config = dict(
    num_attention_heads=5,
    head_dim=64,
    vocab_size=8192,
    hidden_act='gelu',
    norm_eps=1e-05,
    qk_norm=False,
    tie_word_embeddings=True,
    init_std_down=0.0,
    optimizer='soap_variant',
    beta2=0.98,
    decay_fraction=0.946,
    decay_shape='linear',
    batch_tokens=262144,
    dataset='wikipedia_en',
)
Each number is 500 + 25 x the weight over its row's rms, rounded and kept within 0 to 999. Layers, rows and columns count from 0. Numbers have three digits each. The size before them is the row's rms in percent of the matrix's.

# layer 5 MLP up, 2560x640, rms 0.0499, rows 1018-1061, columns 0-159
104:486484539508506484507523477513509509424497543452517474504473470512487536514479519478454498486529466517496539528461513525478457484502565476459493460489544549511502533522504453507462493527525488500519506510487484509478492488479474512498547460503486487479500502491454486485505523479505520498508480495520496472520529480495496524516487495528426506477489473506541483492496479494511481472521454465479466460499506524468488477446540484526518477519545494549475485527507496495503500541502519
100:531523560444478503483519488545471527459523499492530470503499504479511494515480539448503532519503536580488480469519476471459518530503498509474506496463496504548488492485525494526500488452510522447530535528480514519495472529490485522497491511453480503520537476514532476495501477512464504515518472522481494507516479516453480549537524517492498477454495506530480474508503491492480473496520478499501509506472477437482496500484520491456501508464484464462459510500521501527524516488508457
098:472503500506491491533476480471480473464496516478500485483477521472515501527468568508508486485490505485509476491486507537544452483508471457529480491473493496458541514501497494516496480446494502484515511487519531496494536547491522478514493446467523507490485511502507482498477547510534522531473502515526469509504506481521455542509496452512455494475445475483520508534473488512505482509525527459496530523511485495516511527466465502494467536515488484476489487504523514511517539494507466
099:518467495484536481476526491489503508471455524461494512522505496468509475482440508504512498497471491454540533497472500527500493488464523533522541484511445530503530521532531498488496450483544499472494535484510505508486479504482509489474489484537471482476525467519472505478535487479531473529485472454500522440476485486512552458550479503515519504489504445473483495482460503551507495471514477504509481510459517470487474527496495510509490454462525493527459492526528469512525492528509482
115:516476500459519535533509471479525518532525501495538514513476501482484537540482487507541533490466544460485512513527528466456498483512516508541481501515493482525464528472495515478511520499498508501478493487492485512460475516514473509482527543522497493505513522461458474460484490491497496542492470491486488508487479427480479505531509499454482531553477501486512472525515511486523499467454523494482480498542499481505464494487437510522494476502477551501529493546525484468549481469533534
100:501537546521488472515485467497482511476536481544508501521521528506523467449441472470471521531477492464511539527523533520487454475509474515531512535491501486525523486500506501513521529499494482496478494544481476555490543562492479503524493517483469475516497525540504533515507506520522509522518498483478504456527444501502495513468510531480518486500537545499483463456495554520496514495510513536555490509522543529469498526529582531438486490504481496560468474486468503538510502519516493
097:478519516463498497500511544497479491504505484497502507480439491498539494494481510518500489510489519514468521503509482498505495494501509507465486492494486510526561485479534491507460498489519475526510484522527475520493502482503508470552500506467492510489530522507491536494518524528512493497495442501525474518490480526505519506486467458519546504530509465470542502494466519502496503550459482543465462483512523519498454525463517553498496542541553481494463479472473527509473542485512522
107:514483541487501494501567494503543498494454508520506493449512558499496489435511477477471459467555475490526547515533511478483508519507556472501446499513501492484485492479506519501487488498528479510484472519491491521466569516538503472503495500499478509495523511516539521508489488487475489444490496480500478579512492486497500476497495536520497495492476461519468534493471533542492496494537538523497513477520456503521522503535519480513536462490446479470496519540507468493504494546495517
093:471459465514492490549488449528491470489541509537480508493491516493485486499504478493476481513472444480470477480522532517503500517492538472522470512479455508483501492493516530412529474516460525500482475516505514481504457486486465504538489476466536512471501468516495522499491508505533518482494490480473477516516489487519506528520498481463527492491527529496541513491459475475540501510563466460478519479534509481449509530529491515526527464511513497556523499456485519494484497483494528
093:483485494537498505520542460480485496492478515459530472509510516507541506492477474488497491474516518473486503440513524482514475527546514509508463442461477487497455546510510493503525501495449528477498509456477513511495516539499510491503507496517497504499482476491470485479511489485491501487510498510530507456465544515513469506483480506490493515524494478489532544482524522487504505508491478464473524501510488495440503512477472503502537535485489500479511504525486481478535528485505549
096:540505499482519511540467477485501490495475499514482521544525529521519498516517527509494528497523494489487509535483514552510498479479533504524506540547478535503532526539517541489514505512486515460508499516485504480483502473501491501501507514523492509460474482494489485488472465496441468454475516541513480493513478515504564528470471492503530510517509518549507475507512476488480506507529536572458513504443498518513498492532518466520530514518539483506523512472497512486482526519418466
099:484444485476512525509480532520479510516537473470506477475486533487542483465462504516455500510494515508513481515516495495517516459519531494516538487472454521520465474513521453493474483498546520497503515496484502481435465504523516508484516477495490482513444476465512472488489471517480501554513479513479479442470434508479465496502514495515527492496530502522496508509530489505518522516472511501495535498478501512502495498513513517523497490537514514483507472502524507473500474495478496
109:516520546509492488529473510506468522548515505485487497487493472497462527520500474519512519507485498500526502530539521506463485518518538491498544499518472489523496514550510508487545549490518477512506539514464551459504523471525436475520525478562482478514479517482571543505495439542515512518475516455510499500489500502516538506499542502507519520513481490509559508486539529470465494488516482485496453469524473529521479469528508527484505508473516480508457486517503523494492478492493475
104:491488465495537477492512482470504504498491504473528503494523538452545512502544527505509530496515508464468519471465515578490499535515473511527486496475512530530515493496496519493502455469527493474486512495506491499464533504494532470488508555561504485476468509530483522461516511537478492525496554503492507521522450522528504487467487554511473483501492507528539491517507506493523502490501505527529522474500512503514504538541489479513534524494507512497510453463518438461496474533460500
101:491539505548482538538540479496491483482524494541497461489502542497525504468523516475449459490499474491480518496468478517529535481491450458519515468495503462508502497513484451498500509471531491495492536473503487467543496534477535529524501518514509524521484484494488448496499507526522460515501505503523445532481495505485499521482506505469533503512508508509507463462516533523509502505541513486517532490497500529450497494496527522512466473500483476492497487506478452505515495499563479
106:533518499438496489540470537483514493516526512500454470531526476502516520484499535478508488468524532454498507498518479521484492534475516508502526498530500470519522469497486529505507475517452517514472477505461483461557532469464521494497497544557500510524494525536493507532492501489462520529518498470473528503513495482495490502494459510505493487539492501463469451493506467503487491514526522507480480539515514499483483519522510496494493520489510509519532475496520549533480495510514434
107:506494508524544496532506491471514447464468505459485503463471527549502470479522482473480502504481493533534502523474469476466511526517518485473480466481513476456504510481503513498450517523517530509533521502500456504472483490544489445451497510542491480441491457540439533467488566487512512497511503502491499493490484507477508518459502485459499496489548529501494488505490500476480495501513535496506496497447486508481488488525490495464446529507496463527468475492508519494536476502451488
098:524455425478499510461541509492485526562491461465554497472496521480497519498438493525459512507505479534459525540532547498500493508457530464518478484479473501498508526490509478470473464478502482526526526478504507481522519517540502493471461517486499510504473504508494481517496554464477494501513541517499474521502529477469494495473530468503495509505471514512487491506497496488440487488490507504517504513490500497463515473485459510532497521532507484449504453508459477497534490498519457
095:511440479524488510541496485511530504474502498494474466477505556491524500518537515529469531471508489524497500537529487537529493508509491499501509546486488486499501479476488464499503499507492527497532512474505481506519480524470472499462518520508476500508515482489497504516436506486445486509521467471506475477453514537500506530500461506492538490531483501474500519537489480505499467462511528476474515487502460448497492503500535510508483453529546526510497500467496495515500464492491516
103:495473529454512514498515515496496524489501470532490517525465469476508429475515511505486476479537533465485494481520507485490490520482457482532430509514468514524531561528504473474502507482481526486491517498510465513476524488521485534485463489522484514495509497507483483529445536521480461486499521516510521498500516480496526515491514495493504528505521476509535548492465497483534463495520479446500499495502460518504498509515483507476561442505487537564508472501549511493522507504497499
088:516508542465561479512508548493486491482523509475498460500482492540525545451456483490523515471499530513465498514520519492483535471501487448514525449520499527518554497564512491494447487538516520525478519506480496496484474511508529493530478551505511493503482512537522521520499571514505496538484468512498505516512463522459501516489498498545440524480452446507522503531501514513523514487481548454535545539496503521562521511499521508485514539503494493500530452476468491468506458479486510
097:463497539468524521532477551498499452468515530483520532490498458468567499541488519489451477525512450447481493499486526523557478531509533457528519534466484470511499489516514508524500454479480499466534484477563496478496503506515475507499511502499444503515478499506501485499502491450460494513500503497491502520486495474544469527516494482463498515475517487491493522498504479467467508474487502513516500483475516510496493505521528472517492468499515477514543474500517528487506468495498495
089:523539527491511521495502486447527520462461485462502483515543484476520460468465466448518518517489481501501506501527525516503529465513474508510522476500500522463471524488540536504475503503479470501487523448493490503539474517470490455503517510511495511472479509522528526493506523517487498498486517452569481494503484504470515528508501497489513492469494556495502494484499472462487498490488515500514475504486524527512481484488514501539503506514477522511485494452452501492563510514486525
106:516525475492491504480477537536551472488505492518548456509498550492479486461478486493499524516528477517478530547488463493523496534486512490467483521507482471473485497517515528474460473478488472549498506452553476523509505486483496503514452528514476504495466494525521548504509515482450489504517517449515478518511519459463532515473523527499535516485533492449492454466541505476518499502489506482477491489521496502469506479485511488532487501492528507484457507502490523532495466498502508
096:476538510490522526466498540507472523482505528474558494555505513543532543513511473486496510520508513543514508507509508510577500479469501506556501546475478543530480478523456511482424457487518524515498523488538466500478477511532495478443527529520478498526515497475519519518479468473528474525525481487530567502478512473512492489480462502493519516532530517477499470490481534509522488535514523564504491492506472485497485511510517513501502473468486494520501533530530486497502434459507473
097:491521489480474508509473536479498489500527541464483473535473497491501488506522488520466546499503540487551510505493521494456513517516507494487505515500484509490499502533500526503506527485525545542496471542490520502519491512522539494537506524484497514517503456548510505500503523514470536503516506473482503493516486525486517484493472516486475472537490502466469471524533507464531501457481514491439542487466500493527458457537525447512471504492460511471489496534502448525503513512518496
099:484554505482487485457504500531478504537474526522468515485481505446491485528481520493502514485536510486496449488472548543503515547515504474482465507501546458468443470483488501520467502461510484544464500510516468485502528450512523457539478478486483507512535481510491482480523473462525499484480438495456482470507522512462503476565510535459508481453466525531495490508512517509507510490460458471531482501476474526494479506483477490483494511514499491544500506495478514522530474527488504
108:506486507530468474487505517478538485490506525486513490467482466517505474514523496517531457519480524470506479546473522530533507508521469437493529531527506452491520467493501488488519452498542535516521504536450535478517489495474517449527484520510483479460459508515469490547494504485497520452497497504534539520523513509505484520523510496538521457509448503531490480470509518473469488526490484499493519511533524474535504493542501489501476525507521542524510481485499496488497508496541504
118:501501479517529503540508475511552494539473502516539476534501458501453507527492483469508502532515503503509521518500504508494490522537487482499462535493532473490507525490485476521503463499536525486488474515522525534532488498525472554487475468505482504486549509492479533479480512473493525519495526528531503479474535471466469516504505512536531504555507466546507478494525554510436513483503459529451476511497486492502519479484490519482532506527494503532483464471503499486480517488546490
105:518520482523523502517492509479528485494533433512485517496478564501543476517505494472477487523507461469469516517543482480515526515522544468438550521505535441527533495486500478485500509518533501452469509505499519485463562479462464531505523539544524525504474464468485472472485494462505462538469495513499489481500462489493473483562503502538492472495485504522553451526493450510484472546478493483492512562536499487475539533496531473558489495468502446547504524491460505467501485490524512
093:488491537506535503472503528513490485459488461476454449493511506523494479468500468493456550522515476472473507490480494500483489483481523513534517516526489484500534426475501568489490509489497504475472507482455523512490453483535503485494505506455477539489507504462499512447463530509505540480500509503511528503511506487510523531498448465496499529499436523532525456487540495502534486570491538481540458542492513524513472469483514523503419560516503501451531495521497517527490518532463481
096:530496536461489458539523506524463508507490495476493532518536513552565488507449488511512480494499492465494484508494507507477530481489539470473534554480491560517511483494549492462471493497522510528469486529474526508479465539482504522490500460482484493526528492465512492470524484525502479496504518461479512470476493525535529528507523522511498501515487427461457498513493499484496506542514494490490496473464493513507496498498530478487483491522492529524509469469534511538512459505501510
098:507521525515453476471492491511467531513464477487528479468497496545475520500509499473450491490506504486446518510511485519512469499569515506537485507537522486464477536503488513536509497457526484530541486487527479536494502514524531533497469541494475521477463467531481508541501533484470495533534492488453519500530493510440518499456479516510486526493435501460478515479469499471541474506518447524471507491560494490514512485496522524532472506479512546490491493496558466511506531475532482
102:491543471526510450531496497510499509488519511515526507439544509474503498514478509477478496491499491540479542513528480536482516497527480469481529544514458518490505549488485508473518514520509521520478522512509479506513514484476493484501512509490460480517491445530497496480477498520517487504496480474477496517499495476530495505511536495511534503531520534509490477537486489497493495554490467482531456520535529499520536492495541510525455522511480536453503473539508536499503500507494516
100:475513490525496501479521517489489457441516488478501527492473558503478566458478466484506507466492476480504523513470476483519532492460524513526516536506541496479487545476490484452473493517495536532503493545533526520498463545507489502526547465519489475481485496476515501500504514483485451513502481522505498472516499454512555477484496477493539464508523467510494465482459518472460502502522492518500450505531518488517470528506503538564529485522473492444541488490533451522516470504500479
098:455507515533478514517534504490487512553522479485535506554505492472505547527517465458502491447471511521547471472525468501538492507521462525505496525474491512493450509537544510502499492494497506500502503443469478497485478492471532512483478475487492464495513482486484496522525511520508510475484533515512484492533465509507495460508497494484509453501513514517476486496507480484487475501471490467491511495492522477478497488518481502522491513454480480487505521548538493513493541494506495
099:467506491540467535493491514519506435527518467500554491511498496477460516503474490531485471492507547504492551488524497512499532512466509541502505533485480516477519507546503542495490528506487492503505521557480481480492492498463463480470506519527476511474536529519517505482527510483492503497472498493538512469541479502484462487473482492477498497473490439522538494575525489502533514519493513470516503507520514488512477491546442500498497442436502481510503469524455536481507488513501489
106:507471473516489506477508513505473503516503544513490473480487520542458485529534505512547466478474499516489489510485491492487477505467519464499469534510473441475505544504467523490509499489482537527470510517469477499517513512520484527500496480501479502538536496489503519507505472527518497543466559501437497478507459467507495507462504533519509531561485544533481510514526496493538472496500519503463475476487489514498499529501518470492497481456477548430490492520480537452509533514447518
100:450495480496572506468475490523478491498512473494541466494462511490522490510489513494521515494474524502501462478511497477516500521452480480465516515475448483513486507513497524500479516451497479578524511491473507505505477533513503509473492457518461495481467493512498519497471475558486486476481515505519494502510504526487502464476434504486482520518487534527467490482482490534470499470512476511516487489498492466508523516521513564494512490511467454484497524476500549482486504455509529
099:482475484501554515452538468489486460440506517489478504523523510508487464453532558535475515470501527450499543467534504489456487482490507468456472528471517467497482474532500463494533525466518494439526531502480497487465497496466466479438513499518521525482485512500551495513462466510517472518524473531486458509480511486494467470492537479513474465502505483537503476499517473495512506502506515482448478508507456525517520508526509532459492520490526516463505497506543508514557534500512538
101:533479537494476482500471466465503488491533497462543514487494518511525526441485526506485552474481440464504508480541474529529490490517492525454531437490459512507514506478498536483518494488471471491520486473467541482553508527512485459506450513494518490545534477528497446489481527472487526481466492490463500492504483452506495523501504510493432511512469527501473486530507508542528476521530484493480503492483539502495506505448483501512452503516466497522524466510510476510491496480495480
100:492495551493469534526521490476532514500473451518510501494490517489490458447534484476495507445473503530488517482482549491511524467521539516440527524548553526544514517512539501476489463516497549473463474465493521506522473491479478575488472517510537522548487506492528502487491527521509496510547513496456527518565506478472532527471497484479536502510492491490509520489511505493488500500535480539485511497512566489487509490538517481502529535568474542558504503520572510486488542528473492
096:485538454495486452456465477474465510543497551475512510509460500491492480489487500515490556460461524471502488504478521508513484497459498518488536480496492493497535472510526476496495509489507466505530512495538492539513464542540508524524510511488492460522455478499493549472480551475507466501496491513516453448539500485483487527500468506515497466501486515525530443512459461516478472521456466506493516488489497475551517505477513502484514514464513514514518495529463465525517505473499446
106:482507507531537517552530540473456459511492522509485475513471520512486484544525451517500502482496462496491495512483520508470516515484480533517483485476490494466461513434487519490537531505534486470510511515499501492475518550489488494537486466496497531532502496467506529513487463483499468533466493466495490504490501555539450510528461520489461497461464539517492538492539482548490518487464473497538527518478517519502519539480534487522506478513489535462511507504504514491523479528479493
# layer 5 MLP down (transposed), 2560x640, rms 0.0495, rows 1018-1061, columns 0-159
104:514477489517536516532516465544478489480478519543432489498491498534501540538524553479518508498482524519511468483504512484522501468535557488514526503473535532465557499519532515438502481479498506521546498514492516534479537467484465472497474539517512490470533479507490533515496516505525502528484507466511448472450540543479471481510491550520502503433477568485517490518490496509508469498551502496485476513470510523512493508525545505505513444466478466466469549492466472468537502518474492
097:517505532487512548526476514541499544486507480508506554488450494537481515502498474525493474507505499497498520534511520495457520492479467493486499508479483488506502501561516509471484505480478528542472520482466486510509550428554466497445521514540519539464500540513510507564508481471472503552539560493469462484502523459509504508463462495512514477491474498488513511469457489500501511510459477473526432516467502484494531481465518512495495495483517510516532486479509523481434442499488479
096:509532468420496467513499492497523547498548514467522503514504448512467535488501469444527488488561499467525501511496504491504489560488511531454459484552488530506476491519508503541497503493540483519496469481534470516480451469443510508486491526507545500482475499511535522515451495508477511464537490481510535473554497505543537503503491491558503489493458473525440506557516506510463510439513532478439484491537499492461555514516481507484531542519482513577562533484477492441495468489530537
098:491519494491524482518521496528502519451479505513494474513511513502486528488519508506484496526516484495478480554497473493519517541494511533499508480526510489505496478497547552499484493493451515483490511485513477459478456494501556518532491505485495498487496475467480466509460536517492463535478487469513505524464484449463531506502549491523500490568549507470475463531505522554507523526472511488476506468524480482453471427485503492497463484458504535505495502547493504484514499522529535
102:458507470487522547502434579494475472492497516514458487486469484553495503487558468525505496501540475518485526511517528487458473490503555497512506526508473514471535528509522499485465491518509466540497466491502550494483492492497520502461498528487440483531505479529535561497510509553481460491492473501500522535486499516492429494494516455495485459518517515491484454489473524490506500484493497504527508504525511508508502501523506541488470494512529457498514515455482482528484520509512477
096:512492483497470515527481491484553558489459522448515503518491494521486481421515545471517484496512484519491486523476491489510469494499469515510531476518488520528493535462470537514474477512454491508483503509474466463530514505517488510494481532504496495493492514466524522499460480501552515526505500503518536487483506482507531515486496475489538526520478491519476490510457462496514490492510559524520523504525497491542513518473510499527483511513511511498520529475497489487486496556506487
093:516493504472529535544500534504483531517503484473476447510559459481478505537508513500512498520495544504531472488490486495510513471487483514511484520507482482477467549482461527505523534496486494486477512482465510481482476497516507510528530462494468448556502482545486508505489536501505527472518482484493467474506471492537506455465491467538511458467500484497512475487481506523505473528551515502487512519467480525482487485504522535505537472519524529434541454531510473533512489538511468
111:484492490513501494478484493489531487539505506471497511548497532508512545506504554497492532502503509461476514525495523463492507507475536536472507507511541518504499486504515495505530522535501520469528512456532524545470494535531512519521511519548481532488482489505503514503488466503499517503498480504488499541494507502539511439505503523486474509511491473579533491509497520487453469470478503483459486513527477457470447489487500487518495482514516510501525484515456539482480491491515442
100:490508520495450451521498501507542549491473504491488482529521468463520433465469469480491512482507491506537505476463520522498532547495493526531476560506571458505512482549486473498523480462472521486491468500493498465530498505514524470467559515534513477490497499542493483439538500494475543539492503512511505500515558524499507489484466531518529518486541471520548516496466513483529515514533512512487518518521492473537502484482453468479484504476486509476476496501474549513542485486470482
089:508503495515479519460480476511496528502510487483486490490468484502518502525486501485494496506487498462572507483454536516509512505465501500414448515565509515519491532497486487485473492531529540515565520505528497506453509494486497547486498481488484534496488501529494488530497520467485498546493505521467459485482512488440527504538464515502478507455498506471516422518495454528477544542512503536482527504560515462478522476510533518457512465533509435484505495503528476538504522486531472
104:492516518514510504552503515512457500506493479505487530508488524508512513512496517531507552498451524544508461483465514524498512527504527541496442483491460514504480469509532552515473512481533486510476479512509475493528477503495488498529482499481465496503567507490486495515549503485527439487500449487480465501505504507478491480503534471483530499475527480479475489511463500478535492496498477446525554504528483515507514506493513510520491488498492510451529488493546515494502481548530483
104:534511526477505532467499477559514522495460495500499457524519482511474487482481489516518482485527502488483498495524561507519507578514441548472468507525504502467530496481477502510535501502494484471465491502427482486507506471495474507565501463501533502466489502483458545494496504504495543498452536517475509505488475518513504542494504496490450511532524509490517538537466556539487494508519494493502528514503549487499488509534510529484477478509507540486505537496518470471508522518504496
105:501476458498484509460522514494500487523548491519506509484535501500503499514495499474473537495490490443544513557511497479472504537482498497561516491478489526520488495478481517503504509495501516501482468485516500504464558538452466484496515472543492502483476492516502497523494534518517484469501501528478482511499486475518471580478509512520544469486505473504508514486518507520509458548512509506532469472453465481525530475510530510480530550526491489529526515522499571480544502534489482
106:514491487465505499496488520457495504518499525502523514467517515519466491490482474532504509498477526494519485513499542484478475505506485565494492490499517494455534499518496488525501498490494483494499488558500517517537485478565487524519477511481541445500545500518464517498481469490473497528503505510465533476455506485463522457521505460489508472516468479510450522490489507547523470520513484549511508493458508474547483442454490537520499525504495499462550504471478472471519454441531498
102:499489514464481490489506484495552486557466514481475479488505515478513446476451477494520514515511531470451529481494530501475500473472536513505527500519460471519507456517559461530543485509492526514509476499521521481504532486466503485511491489478522498489491467508453495478465501514483465497509502516534537473516526457519494481488493504483505539507525515505524463514530521497488476539459507504477531536520464445544550501520546483466528410549496497509493530487534570485502473491489524
103:506504539501529500490483504520503514474496478485478469478546473531532535490491512455458515518446480539517540526485480488512488520482489485527503458515500478538535517489517503430496508473513478552511579473482481492526537477507545486460507474499518501528509493520551481467495500501513479501504458486519475481492500533510506485537503456498524490496548545484488476510509494488498505516522543476517523546485533493510475503473531504469550519535479523502503468489511479494486511538516518
107:497532490508554502542534475504450482496482504464478464518478493519436548529539512506533491476500480509501517447528533501487444516477540508495471477535494490495537461479548480527512468476523501502499578524484507496509463479528499477499521491492488476501523525502511486552480514473542474497493535515452532516492514509523526507464490506495521481463475499450486561484544523514467502422509517471468511549518501487498520499509509507489520512499441467515569518489532528536545489459518526
096:504491527405484526482537470504470496477539514494490518501492528534498541464491483484534491497491480498516520517512491504484469503519475490504518486459550486499504590468499516490488524541525516503481527519487495500477466490514511478468526503464514477482473505484483460501454463479499502490522451536487444503461527546451451505503498474490442507501508513491469510515468498483468520515522509505464485503512477474505494458522460479476474508493503509527499524471452487515513512468512534
099:472519497490536469497490491513524515473445507508524485567468506494498507526501488556476488481430533540508501484497471508495510470488484494514498534519515536485526484507559523522472477497521520551484497485476496479484518531538496458505515462464495513490471510489546523474486527486528537507521561475550503482531482532520474476484517506512478538493496494502476500487473510506517537459524475485482487484476481534513507531511492488504464509512509504496519499536442477511504512495478463
108:483497524497464508510545468496477531516463504483488461525482464475464473478541533469540497510528483517450530541498502465529499502564493479527507475551518493463494538512500520505465495498490489525545452483529461511435509494509488516529542520518484488506517511466502519497507476567475464483468476516458504496510500531497526486489481534485477416539527480528496486485508487521498516494532491503488489555491504491533504532517489515519486500497505468504460519465479477490490483494537494
089:519500536545454503546510469511476535482503541467479509513493521517549476527480509509483497460484526489482522491484468517528441499478515494494483474490470543502494509525455567514498547486525522458496546473533483528509469488519452480464483466529501486473472478465488454555521529503476463509554493463501439536541491539473483488534535493499529498475488497533545461493482485533504529513486447493482492469447485516487517465496470504485518514497480490515470504466502482497501531504528518
094:471453490541504544519515496502470531492522467479502486494473504492512493460529463458503505522508523510539513512517451477499515478505503512536491478510523465474515474494491480481483433472449509542521489456509540495500523510466505461500473511475514555559494475545482521494548543557493524516519509531557483464471498532509546474484489504500498545475496470559533489499519499442503519496517495515478498551482503523501520479473497504517485494471506503515506515515506493490540526506511491
091:517482531496509480540469491529479505459491486514520486523508515543526541542510532540501514470525506466522491515488469492490537497529527527504512524505489506515544496495466478520450501582519528467486479511512479497514502498509490497470532487451461513542509530537470472567507481474490534497469513520486507486529477523526508499478530530512483476530518507494454479519516465475490503526478519517527500492453512481570521501474503521502441579495507519472497551491508483510510490476531477
105:465471485466524519486481485481490479483518509497511472450547533505533448515567508475480495504488492512469538456487496496531495463514459514517511434536499464464532516508523499523524480502512501499505506525478488495524523538481547482510533511473499489504490516499519514542486520490510508532464528495529518515512504472523495504441515517496504476540520510450504507517557473492520519531466502528463457466482451526499516497481489538443516517520516527452525488509534489530521553507467459
100:467482485469510483500541453483559515500494534489447470495474465480495487497494483433474503499533528474467489508487501518448522527469487504476492473509517522527515460535472495504487485495499496504464499489470465498522476492465499510475514508489523490471512465531533482493494520509490463534498513481505482465476509501498489518515515504496515508476536464506515446491469451487488498477529486466505522490480480490494492479503488492455484541522501475539507503513506476503454503542508522
090:507499463536530455514467554518532519502481460493461512470503513493522509467529494509509489551512530518518472498487469528477549474538454476502505495487501506502460516489461511507515501479522476469526497498509493412468464498496470515490515487497510507448501469475487505508514524540501501477462468475505533486477514531483527475507541480484517478502520525486502501548472466513491476483536504487499476537479494507475499492496538481488474484521489534512418509471483528516504526513508544
103:484514488512503481454488547497545491533467477509497479513481528496532520492483472481510512516478503484505506510517482501488495502502478475497492502522465511516520512535454502497476509472534512512584466511500552525510488459476488476508471496512505472482485506538482505515513492503555484489515493513481469548486514498527516487517547562526515522513514507483536475501540542551527473519478482460489477511481504498518507533526473503511504493467488447497489517481486573504524479555484486
108:540451496504553488499499485522503490475499486513508515516484505434483497463523481494494513500517453474455517509481558516507487507494516504495506524509481513510486504517497496489464509498551487508472510486517498543509506458516521508465488482453520474508525452483534467523536510462480495531472491450467476475476484512506490541507505487448536537472478458489527455533501510507477475511515476501543517509487487527507472501502457525544531540470514534493487497481472507514454475491483504
115:460514477507466497536502487531516448495486526462524495558528464487478485510477459506541546510452478543502494458503533493461493509459444487511501473485469448487477530509519508453542496495513539498471504476472503510553502517479518527432480524522484447484495494494485539510505487497545509487497493549513524503537518459480478512433492511479517496494477502490514531478524549486496481485504486537492514486447418494493487495494497468525511532460502471493491520452486520499515504508516491
106:515470501499457516512507463547510471497492469494496538530481509504519486496486485503500508466497486501484467495492494488507511509510529501521434510463496515509511528511497463492517478481493521503504536515486513517505474508509549527508524494513526524493503523459547488517499524498508470521466508483441521516530532517496499556472522522479487466477562511500491493507494521501510514504502536478497547500527526508493555547509509522492496512477481514468540499493528518539500539511467493
097:491472496441510523496470499457487480501470498451475503527510482525495485515446518522500475530492478483492487524460481503530523488504512500490466474456509518461436512487485509537514518497521485498514487482510496509503500519467559518515523481484497470485516509485528503558450502546471528466513475488509515462503525455513501523475506513502523501530504501533486481479465528499475464503496511463483500497493523489499490535467538497460504496491446474481475511551504483491511441472540516
098:477525489480466529489504542525552503453499508510495516524477476508490491477552520471459533532513446498484494504522502476458528546522547465523450523525539485497513521541483501517515490530456490517517467538490492511452522527525485506488522468461509541440456483544508471515493493509461489511508491488444494497515530499502488539496485496479522520518497471525537523472522502479494497516503546531498558435510567499523491501509492472488534497530501510495474485467477498441547491441472495
099:503491481498527530531457482537509520518518507473544520496456513525524458524490526521515503482460497460477488506473471515478481513475527465489510478476507524454500486499473475498457504472518484463520467494511512484521546510535528519489493480489490507452460534508517501540575482481526513494465533486498495498443480530474519522505486498471510490503546516494484516509534491486509480490444466515498488533476501499486540493533511507496467487466529497529508494509495470545422518524483479
105:496513522489481481509492483512514492477506509454534502478514521535520506468513492524486524502479470485522503491496477499517501520520525504477494515496461534491504500510486507512515473466473485478507486516518507531483519487543479546510527470489512500483510519522486503523512469482466501484520561472525482531495479529497495537436493516506513525453505484500530496512523477549480539511518481544497528496496524441469508461517495497515530487507468469536455504490447462522558521448524535
099:460478465535513489467493511505474500484490549499478508496526475434468475482538525518538467493520447477540502484476522557519507538510488491481478447499496506524493520534509520472504498522483488511500525502500481504513507519510491486512473507490511515553503486485536487493554498516504506472537472509502485527497526504523510512544489489525504507502501482505482470522511498506510520484512466484548529453504502496425513499519471452507507496538449489488510499491524500536478508508509472
101:519495517492506488542480476513510505506514466519466493519496445501519496489523483518501547502521515509479476481483475473491528474531508518465481496472509502499471473532470573512488514490465509488538488509494503483489481482485501495478487526480536472493537442487512516480518478498492530522462492507478510476470484501523457472495529505500452549502513472468535481493499485513522452472477497468482439557511495497486507455482524502467475501497476544483517513521492511505534513510514472
093:476431474532503455498484510476531507528484454511513475464520484510544497468505490503547522511475485471512506486462472535572484473496513506519507517508481463505501503502537492505487472444528507477545527487473512493496536474530491521480517481465518516486550534471535489521523488529538510522494490496548476469488524504489488527466479537480502489506494519510515498567463551531497521477497525508460498501488533488488502452445496490500513507478472469459506437501507523499448517464479511
102:464525464475531496456473470507521475465491502506510507474521476489508518485504480487518525466578481481516475516538504465553519501488515486446516522530520502473529507514516519495507552497495486472529495502480504495494526459489511552483480469534506525520476498485492457485460486501519527489547478561472493444552500509494534438533506478557523471501499533476449454494468465449508508527529483538508501478476483466551469536523472477497478518515479548518499515486520493538495535537464528
099:534479501486514508502532462478511459452446433518468462485444494506500499489510503466485496500517542525491532498488494513500474470506514508473529508486513473481509499487515510490548449547528519531479494483511520467492480509526490524486478492466457518499458512522503524497520501499522508488531535466479521459493465498532520517491552515517481520491495506514543502511524492505492527530493459506524540509523512510527507523500514510509523510511520513520497470497513469534530482491473510
103:537495474518503532470498509476475511497486503476550483525531517512447475496513513498466479513458511489482526466534541503499499521484496484529502504502443500470467477479511522504522477501491494446513529534503458502508491497501507517518476562552532497520492492515498501530528478523511478479497518493504517483510508502482499525502523495493530476512466491533482512474500498492534539458516477511507502485503460494508475477481519495473523514523524523491485490494529445457473507479480516
106:467521479563468462482502518522467535522508516486434497486558534507476538471495497454494464484517509522479509504489497499474565550468515473512536466510534511538508469465546507512485481526530472463477505546487447506520508507471515517511481502523509501542496508464453484498527495541456447479493498487521531466554491510517494538498526506539490459515474530492474480485442510527475496546505512542503478476518503485503549513488495517490563515492498526480534509535516499542508518506492464
098:501443495523500436525461499477459479495508464495483505472530513493507530534495430509501471490542483525476505530539446456455526490520466504474518499469488450479512518485493479470487501467533501483466456519483520529529478505483522495514510497531493488519531451549461514510517496489499517473472512517514468513475529485534490516531490495530499526492518517503527524494496505519497515522550493478532488546478485511552556500489466535514514497474499503504484456502481515474532449501454489
098:507513505491505463506527502520469511497528476508505468447505495522518495463472461521499463458494464502490450534522532498532501490519534493461466529525510516471495542509495469526465467513504494496475521521478493492500466506493496519507463467560500564503507535484497463518496504494509552487542497528467430506510515480490515499552518458449448479506533494545486473464474506508520494538469529477533539478475487455536493500476493525485508512477481532529489518508521476545506530498487524
106:459507555504481469504507494494539510466509502461528515502494524525554539486519518478452493533515463463510493481511505537432510514494475484495491502500517512513505505451504528534480542509521517494495486488504433492533468508505535497503429447493534488476485544516508499523457480506513500479485514534486513481441520479494516460485501511465494510540520528487443513510531471500512526526466508503507492490493524475529475505497501516487531427466527506499503518466544529511541524509477490